config.yaml
num_key_value_heads: 5
positions: "rope"
rope_theta: 1760.0
tie_word_embeddings: false
init: "uniform"
init_std_o: 0.0289
optimizer: "muon_variant"
lr_mult_up: 1.4
lr_mult_down: 0.7
schedule: "cos"
final_lr_fraction: 0.1
batch_tokens: 65536
Each number is 50 + 10 x the weight over the matrix's rms, rounded and kept within 0 to 99. Layers, rows and columns count from 0.

# layer 9 MLP up, 832x320, rms 0.0896, rows 787-801, columns 160-319
42 65 64 48 49 45 58 61 44 58 35 51 44 58 63 30 64 53 58 51 48 43 49 41 53 51 56 49 41 60 37 50 37 24 50 36 55 37 28 49 51 50 40 57 49 60 53 55 38 45 62 62 33 45 62 47 70 47 61 54 54 24 40 36 52 46 58 53 43 62 44 67 35 49 33 55 42 51 41 42 50 52 47 39 48 43 44 52 59 50 47 36 66 31 59 50 40 62 57 53 49 48 58 71 49 46 38 51 58 34 29 42 45 52 51 44 44 44 56 59 50 27 60 49 58 59 55 50 55 47 43 53 49 53 35 54 79 53 52 39 66 50 49 47 70 32 73 52 54 41 40 50 46 31 66 40 55 39 40 51
47 46 52 44 38 48 41 54 50 59 59 50 49 58 40 61 58 39 47 56 49 55 49 54 50 50 48 54 48 57 41 51 44 46 48 44 60 51 57 54 47 50 70 47 43 48 57 48 56 42 77 54 58 63 44 60 61 50 66 48 45 55 44 57 38 46 45 39 50 40 55 56 45 51 53 39 63 26 54 55 49 42 40 58 59 49 65 52 64 61 37 56 58 53 74 43 40 59 52 34 55 48 44 40 44 45 47 53 40 38 43 62 55 41 41 39 53 45 50 49 56 45 47 67 63 46 52 41 32 51 48 37 71 43 44 47 50 57 64 62 46 50 52 64 56 43 52 45 54 46 52 45 67 40 45 38 54 55 39 46
60 54 35 60 60 67 32 62 55 72 41 48 48 57 49 59 46 45 61 49 36 68 54 43 59 75 51 53 38 47 45 52 50 53 54 52 67 73 43 59 49 65 35 46 57 66 44 61 43 44 54 31 59 48 61 46 38 59 48 60 42 37 53 42 54 52 47 52 35 30 40 49 56 53 55 65 51 44 67 49 43 39 52 32 54 27 57 52 43 28 46 47 25 50 49 45 42 73 50 54 58 44 47 38 40 49 28 54 66 54 42 52 49 35 50 44 52 56 46 58 39 57 44 54 63 68 49 26 67 61 56 37 53 37 50 48 55 32 41 51 41 63 44 62 37 23 50 45 47 46 31 53 36 27 43 52 57 35 41 51
23 48 37 55 71 71 39 57 41 48 34 29 57 48 49 34 53 49 47 61 59 49 41 31 45 62 45 44 38 22 60 60 56 36 59 46 62 43 38 54 55 55 46 68 52 53 39 52 59 42 39 60 43 57 43 47 60 43 52 49 49 44 64 39 43 62 56 64 47 53 46 62 47 57 37 57 48 41 47 57 57 67 58 44 57 57 45 39 44 55 63 61 60 36 30 48 65 40 71 64 66 36 53 50 54 65 61 23 41 53 57 41 53 30 49 41 38 41 35 39 47 42 56 62 57 64 51 55 45 48 69 65 42 47 63 44 50 27 47 46 49 28 67 46 54 50 53 44 64 44 64 56 41 53 40 60 34 50 44 33
42 30 46 49 52 63 64 48 40 63 44 48 70 53 50 41 62 46 61 52 48 49 53 46 74 55 54 31 58 55 59 65 58 52 50 57 34 64 51 59 55 52 47 40 50 27 46 63 33 55 48 53 51 34 32 56 60 42 44 38 67 43 47 43 57 50 47 33 47 44 58 58 51 48 51 54 55 59 58 39 46 47 48 64 36 48 47 14 40 50 50 54 63 31 34 71 38 45 45 56 44 43 57 54 48 68 59 58 59 68 63 54 36 54 51 47 43 65 62 62 49 49 61 35 46 50 68 45 61 45 52 59 45 36 45 53 61 24 43 53 59 39 54 53 45 51 56 37 47 50 46 58 61 50 71 35 37 46 61 35
72 39 58 35 54 54 62 49 62 29 46 45 43 35 50 60 65 59 54 50 53 57 47 44 43 64 48 34 52 53 47 55 62 76 39 50 55 59 45 42 56 68 57 52 47 46 47 54 62 42 54 48 54 44 32 57 49 56 59 31 35 49 48 69 34 44 61 52 49 42 50 46 47 40 39 74 58 71 53 33 39 49 56 70 34 64 47 37 48 24 52 48 64 62 46 45 51 61 49 45 48 44 40 51 64 44 55 39 53 42 34 34 53 43 47 48 59 62 58 54 54 60 50 37 36 44 45 54 56 51 50 59 72 59 60 62 39 53 62 33 42 62 33 48 52 64 50 65 36 34 60 64 34 52 45 53 56 61 46 46
60 51 39 54 60 43 50 46 52 45 47 42 61 42 70 73 62 51 62 54 47 54 43 58 62 63 71 40 48 51 66 55 56 47 52 53 44 58 32 47 47 57 68 49 52 47 62 46 49 47 62 49 61 51 54 52 57 27 54 39 73 53 38 56 43 60 41 56 58 64 37 54 67 38 42 44 62 48 63 62 55 61 39 58 37 31 45 47 42 63 25 58 52 65 59 58 49 30 66 45 24 58 54 59 42 52 57 48 48 47 49 60 58 63 52 43 54 53 61 30 54 64 53 57 45 58 70 45 65 36 44 50 36 43 53 34 42 52 54 50 54 75 57 52 67 31 63 61 56 36 45 38 52 42 65 47 62 61 58 49
44 28 51 47 54 46 40 41 47 58 59 52 62 46 44 51 51 61 43 57 39 67 69 56 38 53 61 45 50 53 49 57 46 39 41 48 52 71 38 41 52 47 57 56 46 39 48 50 38 48 35 51 41 39 65 52 58 49 47 41 49 40 64 55 50 45 60 51 59 51 48 53 46 83 45 46 43 44 58 58 44 54 70 55 48 40 39 49 44 52 68 33 60 57 48 44 46 42 48 55 39 45 53 47 48 30 53 43 41 44 48 51 40 28 64 42 52 52 51 48 67 41 29 51 37 49 53 49 29 65 32 53 45 48 40 52 44 53 58 48 39 68 49 38 39 53 49 46 41 55 42 56 27 59 42 57 72 65 55 52
68 49 61 49 52 48 49 51 55 52 53 37 47 47 35 49 56 61 57 57 69 41 47 43 57 36 46 50 40 42 51 72 46 56 35 48 61 71 47 53 52 45 38 65 56 39 45 54 45 57 43 34 42 62 49 39 61 59 34 57 62 37 40 51 36 57 59 56 52 39 49 58 52 54 35 51 59 57 80 72 54 52 58 51 62 58 52 37 45 55 33 66 35 72 43 39 62 50 65 45 62 53 68 55 48 49 47 69 47 59 43 65 40 38 24 66 55 51 67 50 41 49 32 38 53 43 52 57 59 51 30 42 64 54 38 56 51 48 32 41 46 58 46 59 43 42 43 48 34 38 36 71 36 49 57 38 54 39 40 39
70 59 47 46 56 48 56 44 46 64 41 48 43 54 35 46 61 36 65 49 34 50 47 43 38 47 67 54 41 58 53 33 57 42 54 42 59 59 67 50 58 36 69 53 51 47 53 52 38 59 49 57 40 66 31 47 49 46 34 40 27 65 46 44 50 54 43 39 64 65 39 49 54 56 54 50 68 44 46 46 64 32 52 38 40 52 59 54 44 52 49 42 55 65 49 50 42 44 42 52 59 30 33 56 39 55 82 53 73 43 49 38 49 36 68 53 35 31 43 57 56 54 38 37 58 54 41 48 61 29 43 69 46 71 47 56 39 52 66 41 40 48 28 43 61 58 55 46 42 57 55 34 49 53 67 37 51 47 52 53
51 54 59 46 56 55 50 58 39 53 64 54 51 52 79 57 47 64 50 58 49 63 63 50 57 47 38 46 40 38 38 43 62 51 63 70 59 47 63 47 61 44 46 67 61 52 53 60 50 54 55 49 28 48 71 62 59 32 43 52 60 56 32 48 54 56 50 66 44 50 50 26 66 29 49 57 46 65 58 59 34 49 41 54 46 64 39 39 58 60 45 33 51 33 59 65 56 37 59 55 58 55 41 48 32 61 55 39 68 55 38 53 53 58 52 47 39 53 44 66 40 53 31 54 49 53 59 69 36 48 37 49 39 46 41 60 36 59 38 53 49 37 68 48 57 40 37 53 63 50 54 44 48 30 55 46 53 64 60 59
41 41 37 49 53 42 41 45 47 43 58 46 67 49 42 62 62 47 41 44 49 51 53 66 45 44 46 46 50 58 49 22 58 58 58 57 69 46 56 68 45 51 43 64 40 54 51 53 51 38 42 46 49 50 59 71 44 52 54 32 58 43 38 33 45 46 60 56 44 48 32 51 53 41 46 46 47 51 57 57 42 47 46 39 40 70 38 38 48 55 71 50 41 38 59 49 59 63 49 45 41 55 43 51 46 48 48 51 53 29 44 59 50 58 44 48 61 34 40 59 58 58 55 23 39 54 43 37 53 43 42 51 33 49 55 43 44 46 53 38 43 45 54 40 46 51 62 41 43 58 65 59 52 51 55 68 61 45 50 43
37 50 63 35 42 52 55 52 63 40 44 44 39 46 64 41 52 45 60 57 66 49 48 59 46 46 51 55 40 53 56 47 61 34 51 52 48 51 32 42 41 74 23 62 56 72 45 59 50 40 59 48 46 52 44 50 56 38 37 61 38 42 58 39 41 50 51 44 42 48 66 65 60 66 40 52 62 39 51 61 53 50 58 58 32 60 62 46 56 48 41 59 39 56 60 54 52 53 49 40 37 59 34 60 47 36 58 54 44 43 58 53 50 62 66 59 44 58 44 44 45 43 65 55 46 50 57 50 41 60 38 36 41 65 65 50 55 47 44 47 55 44 49 42 52 42 55 62 65 48 58 53 51 53 48 49 42 53 52 46
47 56 42 51 77 53 27 71 60 35 48 29 65 78 47 54 43 42 53 58 60 53 35 56 46 50 89 60 61 57 41 33 59 37 47 63 43 73 62 42 57 47 40 51 35 81 70 50 40 43 64 37 34 48 54 68 30 45 43 39 46 57 48 65 50 58 68 53 43 40 51 79 55 36 48 57 73 35 52 62 45 57 58 55 63 38 62 48 46 41 57 47 70 75 42 67 57 40 57 70 60 30 53 61 50 26 44 25 62 26 43 46 65 58 42 75 40 65 34 59 36 46 38 61 37 55 36 57 39 35 49 36 36 42 56 41 64 57 57 30 47 51 59 49 60 50 51 55 22 40 36 47 40 47 60 64 36 45 48 33
66 31 42 47 48 51 29 47 47 58 38 51 54 48 32 47 29 48 37 62 54 45 35 56 53 48 50 39 46 65 64 57 59 56 31 46 43 36 44 63 49 47 39 31 39 42 36 59 47 40 66 66 55 38 44 60 50 34 52 51 46 32 41 50 58 47 45 49 71 51 47 48 73 53 54 61 44 59 53 27 53 61 51 60 51 65 55 54 53 50 55 47 52 60 48 51 49 69 56 58 54 56 49 41 51 41 56 41 47 55 48 55 27 50 31 42 43 54 63 52 39 47 47 74 49 31 61 67 34 64 54 35 53 33 43 50 42 40 52 46 38 35 45 48 35 26 35 53 52 62 33 49 48 52 41 79 58 42 63 42
# layer 9 MLP down (transposed), 832x320, rms 0.0411, rows 787-801, columns 160-319
48 48 54 44 43 44 46 59 46 53 49 43 45 50 57 41 38 61 50 48 37 48 57 51 47 44 53 38 42 53 58 58 48 37 52 51 52 38 48 39 64 57 53 40 68 58 27 44 43 68 74 34 53 54 32 38 30 41 43 50 31 47 52 59 47 58 42 49 60 43 36 47 33 47 31 59 56 54 61 44 44 32 42 46 51 59 58 57 38 47 41 69 49 61 51 57 49 37 48 54 50 31 53 55 58 42 59 48 65 50 57 61 44 54 53 54 46 56 59 66 56 52 51 44 54 51 62 65 39 56 21 46 43 44 53 51 58 45 45 37 64 47 35 46 62 40 49 55 47 33 57 25 56 41 51 61 64 62 38 70
55 52 53 43 67 46 36 55 65 45 48 47 45 45 73 46 55 43 63 50 58 52 55 22 50 48 62 52 68 40 41 49 54 45 44 54 23 47 34 41 58 46 52 50 52 53 53 41 52 51 49 49 47 53 40 37 68 56 64 60 52 50 59 55 40 39 39 35 42 46 43 57 63 32 61 53 38 51 35 58 47 38 58 58 63 54 62 70 48 48 50 47 43 47 58 37 47 46 47 51 50 38 43 44 44 60 45 48 48 61 60 49 43 46 54 42 63 56 58 50 51 52 57 62 40 67 33 38 65 47 64 52 56 51 55 41 58 46 51 63 42 59 53 59 48 45 46 46 50 39 65 42 67 48 36 54 58 46 42 52
65 43 59 65 73 49 59 52 55 64 20 46 49 47 59 48 53 71 61 57 47 62 62 32 35 55 54 42 53 55 59 61 48 45 46 50 54 60 55 38 43 55 35 37 48 59 60 70 47 46 50 46 55 45 36 36 40 56 55 50 48 45 47 55 45 65 48 39 42 40 63 61 48 63 42 43 40 59 48 25 38 46 52 57 54 39 58 56 60 71 64 51 46 58 43 60 44 58 54 59 46 76 41 50 52 53 46 53 43 50 55 58 33 58 46 48 53 59 50 55 29 48 49 67 58 54 45 43 59 49 46 54 59 34 29 57 40 54 21 55 64 47 57 62 51 45 51 57 43 56 46 39 45 44 50 42 47 49 60 16
50 51 68 44 30 56 68 49 28 47 39 52 43 54 48 48 60 50 55 65 58 74 36 50 62 31 57 40 68 38 40 58 52 30 41 43 83 65 37 54 42 51 57 45 44 38 33 56 80 45 58 61 39 45 49 30 52 56 47 59 37 49 70 34 52 74 47 47 51 43 48 45 53 62 54 32 52 63 47 35 65 68 47 28 47 56 39 47 50 50 70 51 36 34 53 42 39 61 45 65 57 43 31 51 61 47 58 45 45 38 41 52 50 56 65 48 68 50 71 73 24 51 46 43 61 32 36 71 62 40 34 60 55 63 48 63 40 34 41 58 51 40 56 58 52 52 48 61 62 41 67 56 56 57 57 65 44 48 47 66
42 55 78 44 52 55 49 45 46 66 56 50 47 39 53 39 50 67 41 27 43 51 68 62 51 68 38 52 51 44 52 55 56 51 32 43 49 54 42 44 63 35 29 49 74 68 59 57 38 52 42 74 49 59 35 51 31 44 47 44 57 44 53 44 34 46 35 55 40 46 42 48 53 56 65 50 66 61 51 44 45 37 36 52 48 29 43 54 59 65 34 39 36 55 55 42 41 67 48 45 38 51 65 60 39 42 40 36 50 39 41 43 46 54 52 47 54 54 68 73 34 47 54 37 63 44 50 44 53 31 57 51 41 38 49 61 49 45 49 49 68 37 63 39 46 48 42 47 51 39 48 51 50 65 31 42 65 41 40 56
70 36 35 43 46 45 49 62 62 55 42 34 49 54 66 52 32 63 52 73 56 43 62 47 51 44 56 55 52 57 46 74 54 70 50 51 50 44 59 44 50 55 38 50 51 67 54 50 61 49 53 35 55 72 20 57 46 41 55 53 36 63 48 49 61 53 48 57 60 42 54 48 44 54 49 49 69 52 41 29 39 50 50 38 59 47 31 54 55 34 41 45 52 42 53 54 70 69 43 47 54 43 40 60 66 45 42 29 45 40 29 47 43 43 49 51 60 54 59 65 47 63 54 49 51 39 36 54 71 55 48 42 48 52 60 30 46 26 62 44 46 47 44 31 34 39 41 45 50 54 51 44 36 46 58 40 62 52 61 37
61 35 40 62 45 45 65 63 45 38 32 58 51 28 55 30 30 60 43 56 47 42 52 53 44 52 54 52 50 37 34 54 71 72 50 58 36 47 49 52 53 58 58 60 58 60 47 46 66 50 70 44 23 51 45 44 49 37 39 44 48 49 45 35 37 49 34 39 33 39 22 54 53 40 58 58 52 52 48 56 60 47 45 47 42 57 31 48 45 66 68 59 43 29 48 46 30 48 34 47 46 42 69 50 51 47 45 54 51 51 58 46 51 52 49 53 44 47 42 46 61 65 38 47 46 45 76 44 67 43 53 45 50 44 44 64 49 60 48 49 41 59 45 42 40 66 46 50 44 48 62 41 43 32 64 65 64 40 59 45
60 45 52 57 26 26 58 48 47 57 34 70 47 58 48 43 51 46 44 53 37 47 60 44 54 46 54 50 43 67 45 45 57 53 60 52 32 59 40 58 48 46 41 63 57 53 48 74 55 59 48 37 69 52 54 54 45 37 48 34 31 53 46 41 48 43 58 36 65 50 48 62 52 71 71 50 36 59 57 52 48 51 53 36 40 58 49 60 56 52 55 37 52 55 59 37 66 70 38 60 79 67 35 46 46 46 55 39 61 64 59 53 33 61 63 44 64 56 53 54 52 56 49 55 34 62 46 41 54 57 64 64 41 50 33 49 40 50 50 53 68 44 40 44 21 32 50 48 42 64 79 63 43 44 51 50 56 38 46 48
56 55 64 32 72 48 43 55 46 65 48 30 40 38 42 57 60 54 40 54 65 30 52 50 42 45 46 65 44 35 59 53 64 58 46 49 61 46 55 45 30 31 57 43 51 31 49 45 44 39 33 62 68 61 31 43 60 58 53 61 54 46 40 62 48 55 63 55 60 43 54 47 37 56 51 43 40 47 55 60 55 77 49 54 61 45 33 54 48 56 73 56 43 48 51 65 43 50 50 39 70 60 46 56 55 58 47 72 37 56 55 50 69 52 25 53 56 67 39 79 63 53 39 27 63 40 39 53 46 49 41 45 37 53 40 50 44 49 49 47 49 58 58 30 44 57 46 29 64 54 37 67 47 48 30 70 56 57 58 56
49 30 56 36 50 31 53 53 38 56 41 60 49 57 46 58 56 40 44 47 48 59 52 40 46 41 61 54 46 62 58 57 49 35 44 48 44 61 44 52 61 36 46 43 33 49 57 42 30 59 48 73 46 58 72 70 55 42 64 53 38 48 46 43 69 37 43 42 61 52 50 35 29 44 49 61 59 52 45 36 49 31 57 50 70 48 53 50 48 63 48 34 40 72 54 41 64 58 76 55 63 47 65 71 63 52 57 62 33 37 41 36 63 29 67 64 83 49 46 56 50 47 45 51 60 65 56 47 60 32 62 57 49 61 38 37 75 61 51 48 62 47 42 49 59 43 52 53 55 44 39 63 35 45 54 39 43 44 59 43
57 59 59 37 58 67 48 69 55 42 49 41 33 41 55 48 52 51 74 38 49 62 52 65 51 43 41 51 48 57 55 54 62 51 51 48 50 38 38 64 52 41 52 33 53 33 53 48 45 49 49 54 59 41 55 64 40 39 39 55 61 52 30 58 34 45 36 58 49 45 72 57 27 47 41 71 63 49 41 38 55 50 43 53 57 36 49 49 68 47 57 51 39 49 60 53 37 48 61 63 56 44 43 43 40 41 42 31 50 58 56 40 56 36 47 55 54 33 51 52 23 37 52 57 71 32 60 45 39 42 50 54 27 38 42 45 40 51 60 56 54 50 46 65 67 39 65 45 58 51 53 26 45 46 44 55 60 59 50 47
45 52 63 52 62 40 71 20 68 63 51 47 38 39 56 34 66 42 67 60 31 61 50 50 48 55 60 46 46 57 43 59 45 68 42 58 51 44 72 48 46 53 29 57 46 59 61 28 42 47 45 64 63 56 76 60 22 57 42 71 62 54 63 60 54 47 50 42 49 54 54 26 65 54 69 55 57 37 59 26 50 42 45 53 61 58 50 41 31 48 48 61 54 39 49 61 48 40 36 43 72 44 32 46 56 39 50 44 49 46 54 54 56 53 56 55 59 54 47 58 46 63 39 46 71 62 55 53 36 58 61 46 38 62 70 51 23 51 50 58 59 52 32 53 29 45 60 39 41 41 53 46 40 51 41 64 52 55 55 57
47 37 44 47 47 49 45 44 51 43 37 56 50 53 40 53 66 61 49 72 58 58 50 50 67 54 56 39 57 55 56 48 50 61 52 62 61 41 46 37 39 54 61 64 54 44 45 53 65 45 51 51 50 49 51 53 48 66 37 41 36 24 56 56 50 63 48 56 57 64 35 47 33 32 63 68 56 62 40 60 63 38 54 23 66 48 42 46 49 40 54 43 35 48 31 43 40 46 57 60 63 50 57 47 50 58 48 41 43 35 68 43 46 45 55 71 39 51 57 39 34 56 31 54 58 52 69 58 44 50 52 50 55 40 49 53 63 58 55 67 36 57 63 58 56 51 44 70 54 52 56 72 38 54 56 54 60 53 58 61
36 28 36 56 54 43 56 73 45 38 40 53 60 66 58 57 50 58 36 83 56 52 55 46 43 73 55 40 42 64 47 37 38 48 53 69 48 63 58 53 40 67 37 45 36 64 62 57 58 48 72 56 40 42 58 58 35 29 62 45 69 67 55 55 31 45 50 49 61 52 52 67 53 24 36 46 64 46 46 52 56 56 55 43 47 65 68 51 57 20 57 40 60 76 43 67 42 34 59 61 62 49 65 66 36 36 51 36 51 50 65 50 69 56 46 41 42 45 36 42 40 44 45 42 26 54 40 28 37 32 45 62 55 43 49 45 50 59 35 56 52 43 50 48 60 45 42 46 25 56 44 44 47 28 56 74 24 33 57 43
43 41 64 40 29 57 70 56 57 43 41 56 67 52 54 38 66 61 68 71 68 38 35 45 41 31 48 57 51 54 50 50 51 46 47 51 53 48 71 44 42 34 43 43 50 37 43 83 58 45 41 53 50 39 61 39 43 50 60 56 54 30 53 43 54 46 56 23 56 68 41 35 40 57 70 37 50 44 52 42 62 36 50 67 58 43 53 53 38 38 53 57 49 54 43 48 37 57 53 51 67 38 65 52 71 60 52 55 42 38 46 60 54 41 42 54 47 37 73 42 38 59 48 58 43 52 40 50 45 58 52 48 48 54 46 38 52 60 29 38 43 62 46 32 48 45 57 50 46 58 48 38 49 69 56 51 47 41 48 56
# layer 9 MLP gate, 832x320, rms 0.0856, rows 788-801, columns 160-319
45 53 61 40 53 30 49 44 48 40 54 66 56 55 39 48 46 54 28 44 52 53 64 49 50 46 37 48 36 60 50 51 52 56 52 47 47 59 47 40 47 49 75 55 50 48 37 44 49 51 37 50 39 36 55 46 41 61 63 38 54 43 58 54 37 42 39 31 48 41 57 44 33 74 60 48 41 47 50 48 53 58 51 36 55 58 49 37 54 46 60 59 56 45 53 58 44 59 59 42 40 53 52 44 43 53 47 40 54 45 52 50 46 47 55 38 44 45 55 58 43 32 55 49 49 52 51 35 55 52 41 54 48 59 60 26 55 55 48 61 48 57 37 54 66 39 56 46 50 45 67 60 61 45 38 46 36 46 51 41
46 34 41 70 33 34 38 44 59 54 55 38 47 48 56 45 36 38 39 50 46 71 51 58 47 39 47 58 47 37 65 50 59 51 43 48 77 63 53 46 50 55 64 51 60 61 49 56 54 60 52 50 52 37 39 72 34 41 61 46 35 50 69 47 44 77 47 55 54 51 40 62 58 41 40 54 46 56 51 43 56 49 63 72 40 55 59 47 36 69 42 67 56 66 38 54 70 59 33 44 58 44 47 50 61 55 45 46 60 64 38 59 51 48 48 41 62 53 41 61 63 51 61 49 44 63 65 44 54 59 57 69 57 46 46 39 52 43 28 41 32 43 44 66 25 64 55 35 35 32 61 54 49 50 49 54 45 50 63 52
61 40 58 55 41 48 49 59 44 42 29 69 61 63 53 40 55 51 65 43 58 51 44 67 40 51 57 35 48 40 52 45 44 48 48 22 76 49 55 63 70 83 51 43 53 42 58 73 34 48 28 49 53 53 45 64 60 51 46 48 31 56 59 43 71 42 38 45 50 59 65 41 30 39 40 50 45 61 50 42 43 68 54 35 55 42 57 64 43 71 65 53 59 45 57 40 54 46 57 51 57 50 59 50 54 58 58 54 45 45 43 56 51 34 56 48 51 57 41 52 60 42 55 48 58 38 50 60 25 53 68 40 59 55 44 55 28 61 69 58 37 60 56 43 26 43 46 49 33 46 62 43 59 48 52 40 55 51 72 60
63 47 54 17 52 43 45 56 58 37 53 71 64 73 53 50 67 72 55 49 48 39 70 53 23 50 53 40 62 55 39 47 43 39 57 60 47 68 42 39 42 61 58 62 63 31 42 34 55 73 36 51 57 45 76 71 51 50 54 41 29 58 56 39 64 53 65 58 56 54 54 39 37 62 38 40 38 32 58 47 39 47 69 51 68 57 61 47 45 42 35 43 58 34 53 42 63 60 56 34 53 33 33 56 55 41 51 53 44 57 63 48 52 58 48 65 47 32 55 47 45 53 44 44 55 39 43 40 56 49 37 51 48 62 54 44 51 40 44 47 41 46 41 62 45 49 58 48 47 47 52 62 50 60 47 54 50 55 31 69
35 67 64 46 52 75 41 46 39 56 46 71 41 51 36 52 69 45 51 48 34 40 45 54 75 41 51 53 40 53 45 25 47 48 50 51 58 71 52 63 65 81 35 29 45 34 41 52 63 39 58 55 44 42 43 33 48 52 57 35 49 56 61 42 51 35 53 36 63 68 58 58 40 47 65 53 63 48 46 44 57 68 58 50 48 64 49 51 42 77 51 65 26 70 38 53 54 49 63 42 53 32 64 36 47 51 57 43 69 69 39 58 44 59 64 60 56 47 48 36 42 56 42 57 34 48 35 36 46 52 42 51 41 55 64 63 58 54 39 51 49 45 53 59 42 60 35 44 47 56 67 47 52 45 56 47 37 56 22 48
49 43 37 62 47 52 49 37 67 53 48 50 55 33 50 60 38 72 54 55 41 48 43 44 71 59 58 43 56 31 50 44 48 39 61 37 30 39 44 56 57 46 50 63 66 55 61 55 38 49 51 54 50 48 37 45 46 47 47 33 57 57 39 40 23 40 65 56 40 49 21 66 56 58 65 53 59 53 55 45 59 53 36 42 60 49 44 63 51 36 47 59 47 47 45 55 54 55 39 52 60 47 36 57 51 41 56 51 46 52 49 52 51 53 44 51 41 41 60 56 52 57 43 54 30 39 46 46 52 51 42 70 45 46 50 77 54 53 34 57 63 29 33 72 54 49 31 35 37 47 65 62 54 46 51 53 66 48 61 62
44 59 49 52 46 37 30 61 59 42 50 58 37 20 50 61 52 71 52 46 43 54 54 42 36 26 52 41 65 56 42 32 32 53 54 61 47 67 47 41 42 51 39 42 46 47 47 44 64 37 37 44 39 47 63 47 31 62 63 44 48 58 47 71 60 67 53 38 54 41 50 48 64 43 43 57 46 50 59 44 47 46 51 59 38 40 46 41 60 63 56 47 27 38 50 52 28 38 56 42 46 45 51 44 49 66 51 47 61 52 56 55 44 61 65 62 52 44 47 49 50 51 41 62 48 61 35 64 37 54 68 48 61 41 36 55 50 59 56 51 42 47 38 52 57 64 43 59 38 48 48 55 66 39 38 73 43 49 74 52
43 43 23 38 48 46 49 49 32 61 58 60 59 60 47 60 40 47 32 47 42 56 62 48 23 50 53 51 35 55 30 51 49 39 20 45 66 43 44 38 44 59 52 52 63 29 37 49 49 63 38 46 34 51 51 48 54 53 70 51 39 48 57 44 47 44 36 39 68 56 48 48 50 51 44 50 53 50 49 34 65 53 36 49 28 55 56 32 40 54 48 48 40 42 56 44 57 62 54 48 39 44 56 51 53 52 39 57 57 33 63 50 51 50 68 60 38 44 43 58 33 44 37 50 53 51 52 79 48 50 33 58 59 68 45 54 40 43 47 60 41 52 62 21 73 50 55 60 53 66 62 42 42 60 57 49 52 60 54 47
58 52 45 50 50 64 47 49 38 57 65 43 48 64 50 33 62 50 49 36 32 54 55 47 62 58 67 68 48 45 64 38 60 52 65 51 38 39 39 65 54 33 47 54 54 61 37 47 42 35 51 36 41 59 70 45 58 62 59 59 53 50 46 39 56 48 49 45 45 67 46 39 49 52 50 64 51 52 52 36 55 62 43 53 38 55 53 51 51 64 52 66 33 57 57 39 59 60 38 52 58 37 54 35 45 52 75 40 42 54 49 62 53 44 51 45 61 54 66 54 52 63 42 46 38 67 62 65 42 43 52 63 52 59 47 52 52 49 55 31 45 47 38 52 59 61 64 20 59 64 47 57 44 61 52 53 50 37 46 51
48 49 56 33 52 55 36 40 40 56 57 49 49 56 55 56 49 47 56 42 67 48 36 46 45 38 55 51 63 46 43 35 24 44 50 26 47 67 51 49 68 56 44 50 60 41 29 51 49 42 62 30 55 25 44 46 35 45 41 34 60 60 48 33 60 49 56 49 50 61 63 33 44 37 47 62 44 37 46 43 56 43 69 49 47 39 58 61 52 56 50 51 66 62 52 49 56 48 39 48 47 54 49 59 64 54 49 48 47 41 52 43 52 49 50 57 48 69 58 53 74 42 74 31 49 58 57 53 37 68 32 32 38 44 73 65 49 45 44 35 51 61 62 41 39 55 43 56 54 40 28 63 63 48 51 28 52 62 57 46
60 53 48 62 50 56 64 65 56 55 36 46 59 39 57 58 70 47 54 69 50 45 33 42 50 52 57 57 54 55 62 41 56 32 56 52 36 52 59 45 33 67 43 37 49 52 49 46 45 51 43 60 52 46 38 50 49 51 48 56 49 39 55 58 56 57 38 49 57 42 42 53 39 50 34 56 43 58 46 44 35 37 51 31 58 40 45 50 51 55 54 45 55 52 48 52 54 54 45 65 37 44 44 56 37 49 59 44 31 61 38 56 43 36 49 67 52 59 56 66 59 55 54 78 57 46 68 40 49 43 63 50 54 44 44 63 52 64 47 44 55 52 60 45 48 41 45 57 60 48 59 46 53 61 24 53 57 57 61 42
55 49 47 51 57 47 47 63 70 49 39 36 52 27 58 48 48 69 58 56 39 50 47 28 38 51 42 49 33 44 68 52 36 55 45 51 65 55 69 26 43 47 76 44 64 63 57 49 57 53 46 58 45 39 45 48 42 47 46 60 53 56 49 56 60 55 36 48 68 57 52 51 40 61 49 38 65 50 49 40 50 49 46 49 52 52 47 43 50 52 52 49 58 63 58 44 49 41 47 46 44 67 31 66 58 51 48 53 53 54 48 42 31 56 61 51 56 41 59 50 52 38 44 59 54 49 57 61 46 36 38 41 46 63 46 54 67 49 52 55 54 59 56 48 46 57 35 39 43 54 56 35 42 61 41 36 50 52 61 48
52 64 50 37 57 63 59 57 46 51 51 38 50 41 43 30 55 51 63 59 55 49 66 48 50 41 50 56 50 47 50 45 62 48 50 62 50 55 60 53 55 26 38 56 44 60 46 41 47 50 46 31 53 48 52 55 43 39 50 41 30 37 44 49 58 61 49 49 53 39 47 49 43 56 44 55 46 51 57 65 40 44 52 50 59 43 61 32 46 55 56 63 52 57 46 44 50 53 57 64 54 42 52 57 54 47 50 33 71 51 33 48 37 43 46 48 44 57 45 60 46 45 35 53 70 44 59 68 45 39 40 36 50 46 51 53 60 43 66 44 39 56 72 42 50 49 48 42 45 47 59 59 53 53 56 53 44 50 50 50
47 73 36 56 47 30 53 51 59 56 56 40 58 69 65 45 42 52 56 64 31 49 58 51 48 46 46 45 49 47 75 55 48 45 51 44 70 34 47 47 48 47 31 79 56 60 39 25 46 38 53 39 28 19 35 41 39 48 50 55 46 44 75 52 50 46 74 39 62 56 56 52 52 42 44 53 48 54 43 25 65 41 45 36 57 52 46 50 57 45 56 39 52 55 64 48 40 39 62 61 41 53 49 49 50 54 40 50 63 56 47 49 61 53 53 55 49 40 47 56 49 59 71 38 47 53 41 36 71 44 52 55 61 49 43 63 64 29 58 52 45 46 55 40 62 40 44 60 56 34 53 55 47 53 60 43 41 60 40 54